Weights of a small transformer language model.
Size: 11 layers, width 64, 1 head of 64, MLP 192 SwiGLU, vocabulary 8192, 1.64M parameters.
Architecture: untied embeddings, capped logits.
Training: a variant of Adam for these matrices, 111M tokens, 6782 steps.
Each number is 500 + 40 x the weight over its row's rms, rounded and kept within 0 to 999. Layers, rows and columns count from 0. Numbers have three digits each. The size before them is the row's rms in percent of the matrix's.

# layer 4 attention value, 64x64, rms 0.0636, rows 37-58, columns 0-63
092:574485519461507488448543584477429445482480564497520474457546559513467517501466566445512502462457469507441477526496480484481460519490550488506537464514467430474526570504482512510527451596458423
099:440531554534514588545480443468522515448474482478527550512519474473519471520567496519484518519489499513528456422446505517642519481467516501505474469543499447549482512516515473445558457414504463
099:531472557474469473424459503524474427491439460483432462551551418514511553448537528534447556502532502446452493540508487406477504469478488426561504461480498573537495516529499504510476554517498482
104:474436510495479455476491568494441465404424444497541482551551455500503531427522555457526520505467499469501485443536529491480498468567595486507589430535510464461493472509486524527503479538526493
118:475488497505489541427460479457490517488486498554524537544397522488463567490522540458574402498528446432552506508539557539531531448549509430522466521526542445448518501470489506549501543480515473
105:486495496452457482440511547479566482513463529511543513428480556494469453506504440622465515494490460474592475468497474527433494493472531514522470546522483570531535504528510544494487543492596434
110:501505431510494478502542497475546571559550454495513529421466580487542461537477375523563486541436517489485514523478522499494446496487507559580492518514423506513486474525475476480463549485552469
085:499536483470463539501480498484441485557462567507468522434574541518465527469446492492463522542555492552502462516439577506548474465520494567504501494506481571426497542544554536465415473484538435
099:509452535501467572497516491469530486479506435482448574482552464470612508493496574492501586557514484488450480471454552436513479445480514482503571517519475426548492569546532471480509495501535483
090:424520514531430488517544486519518466489418485505481498536415583484535464483477474499607447451523490516585506508492473469500531554480527495475443536486500512496520419480451533565479474501506572
112:489464542499529486499557491499423602498515526490567453462536448504423521497465528476557516538450530539486474431510513502529552450477478527504541458451472516588497543511555475477539473498406469
100:473459459502484533472449548510455493540562516560490420546472428533499542513518417417537451516475454460514550491543423506484490522467472462471521512485542515523519528495596462447503490525431474
103:522510472495550558486468540458546466480476498555488482486471542478454539416420483569485565575458502571483500518520528550465493569468478535487529469509546534507492523484466550498448398476484561
122:526486532540503498517517556536434444419505530547521444534534484524469507466534530464534504475477503451508539543496502476545531572494506450364536510490534482479512481483529538512440431405489454
090:540497416484488444499458484489483532494549493486416516481434525526514495459481560539442536491502511504481544506508447542436532496479473613511498471515547539421504465488496497570471483484528613
102:553539512456506487483511503460465522511539571538450520482477562489459552613495534497486496451439545546503475550533480463512538566538490498503461485487379458484487492514444499516434579517479506
093:535541526480520516459542530548492543504457447501457551513417459499502496454437495415461420523519502505485410413573481550543551474522547506492503501523505425479516535533498558462515463516471519
104:447506497524530562478476450424507596529514438512494540463500464496478551571499499500513445534481526556436523425419562418554493541451508504537508520553488447489492492523504474531504565525512504
098:534503538411553438475462529568492480496533491523424494484466511496520540506538451527511482523549553453463515580509509484478483528502530483568479530518472466468478409498516463482487603544529592
086:486439573519465482487529529485406504458405462516478491564427460504492520426470530511514507491492503526528465491533492461494550486503539495484501474446542378447527502505473547522515502590516550
093:528487491566512510520490552494488516554523488536454511501484463504557529561482422499573472511429479497531520591505445503531534559498462495487465439438495486472485454537487431508477583451468596
105:552463447480516495530505518452483555467539471566559468485541467527465503580498499394465549480482507462528501517576482511454477530490500536528505524487473551459493420526587463486442591474496497
# layer 4 attention output (transposed), 64x64, rms 0.0655, rows 37-57, columns 0-63
093:577451552463513451491512558480554464475500526552523478450506529566434542453470524486508487534424526506511475463524475441509552468465535545504448512443516470497522486526433571547564419519458491
096:434547513482553518470520388522469524490522510481588484506537467424534497533566441545456510551470525484535512487402575549545471519489465528486567467528477502443522482509467486509512501490545534
096:507489532428479490463494514540562423496440525495441542490567446476537473528594572496504501469459501487447470549490501470514511499547552538563526541471433545532461485484464488408529448532483495
105:523438505449448524551503530476506439469434545591472519516520417488459514461493471555540562505432555475454503526552531448479484561498487536488528480499452484478478432547470554530533443527526538
111:475534554511435469543444452488477587488461523456508584430482425476525526524485523561488509481531536497493554423517543513474407553509471478485459556555497503462515493472453459534486543530525534
112:529509510497410471457422574421564498531450474485510483478461532450499513456461522529503549499430546489542445590555484532468539464462529540526451477499501543568542510474535490458530519539483517
106:535509447526477478469521510458553534527568479468546487486419560518458504488484558443528509525406494537455447564537504573558539450474421518532499538504488478511509486532557500502487546484461415
080:457486497490514472408461496514537488397445521543481493504498499460517456539441520531490476547498475544490412496536523513571540444536447570466458523489571541563529578486468533451509484525517495
095:514494509440570526464545434488506456500520502519564472511511411459451452507552529485432500564428480507443469508448483505525490498504484616510563540566482475496492480556516536469528456554490495
090:517547474570436460531549524435468518546516525442502506444486483514549495586490425548465504489559466459527539544501538510479497554485481479485475491565488549522498534505457501471473479387501583
113:496451458509485534466489498562463499476522515574557479520496562527428555461554439491565461564439456528537453473411477489514522523502511492457520502429491547485493444557453504555540476562493510
104:478468525485485542513438513533511445568507470531448505478498443515543551486536591440514482497534473520534511480522440411491507463469543440437505481436492561490511469507486462603543541537558490
101:518467495553455478520414541451493511523509517567445523517509553475443485420492487549446568529570524565495463530498535499491536500450497446482497421523505481534523560486512532477485435578558468
129:482500547475536495550484465526537476473507547576436436502536420523509476516478479554483461480561458517563493499504439418476559608463536443433502442520506500469507528533474543534495495472538519
087:519462472552466492521467555473443528498504521446421584586537511512474460442456525453534548439550520529469527484544494563524501445508461498532419466530576472549512521510571490499465495482513492
102:556499561590467421488469526480537528463519497506510553502482589561484488537486487487504461517515518522510457496509432473578535526474488480564448555526545423462503506439436473479486537500456428
095:469494521493434499512404505499454524510486477552498501509446542548511482513539438560513560603488534455472458429511490509501437531554494541456517444506502499498581484499511552537518437545496580
114:499540511533486493454498461474452521541523508466536505490534487436439492582548513459490476561451474597446474426464584525545504449472463546558481548553512480454517448481484499489453548536484455
105:545477517441475426463442534492510539542485515483459556534465535465539481547520583452521531516500571532419536544540490482556543494548467476560466495502500426496468481443554470447477538503448459
090:549511529530437572589460559471459474532472512549461554487491463451481491507508421561509521555498499468497509499465497464448478568503513527497515483477476520445497482578414535496512410505476566
094:508458514594474602516502553505543505550567472501477527496482508523506484515522538456482457456505456546528522541464433478578506541448483443498539532489498483407500496507516439547497500394481484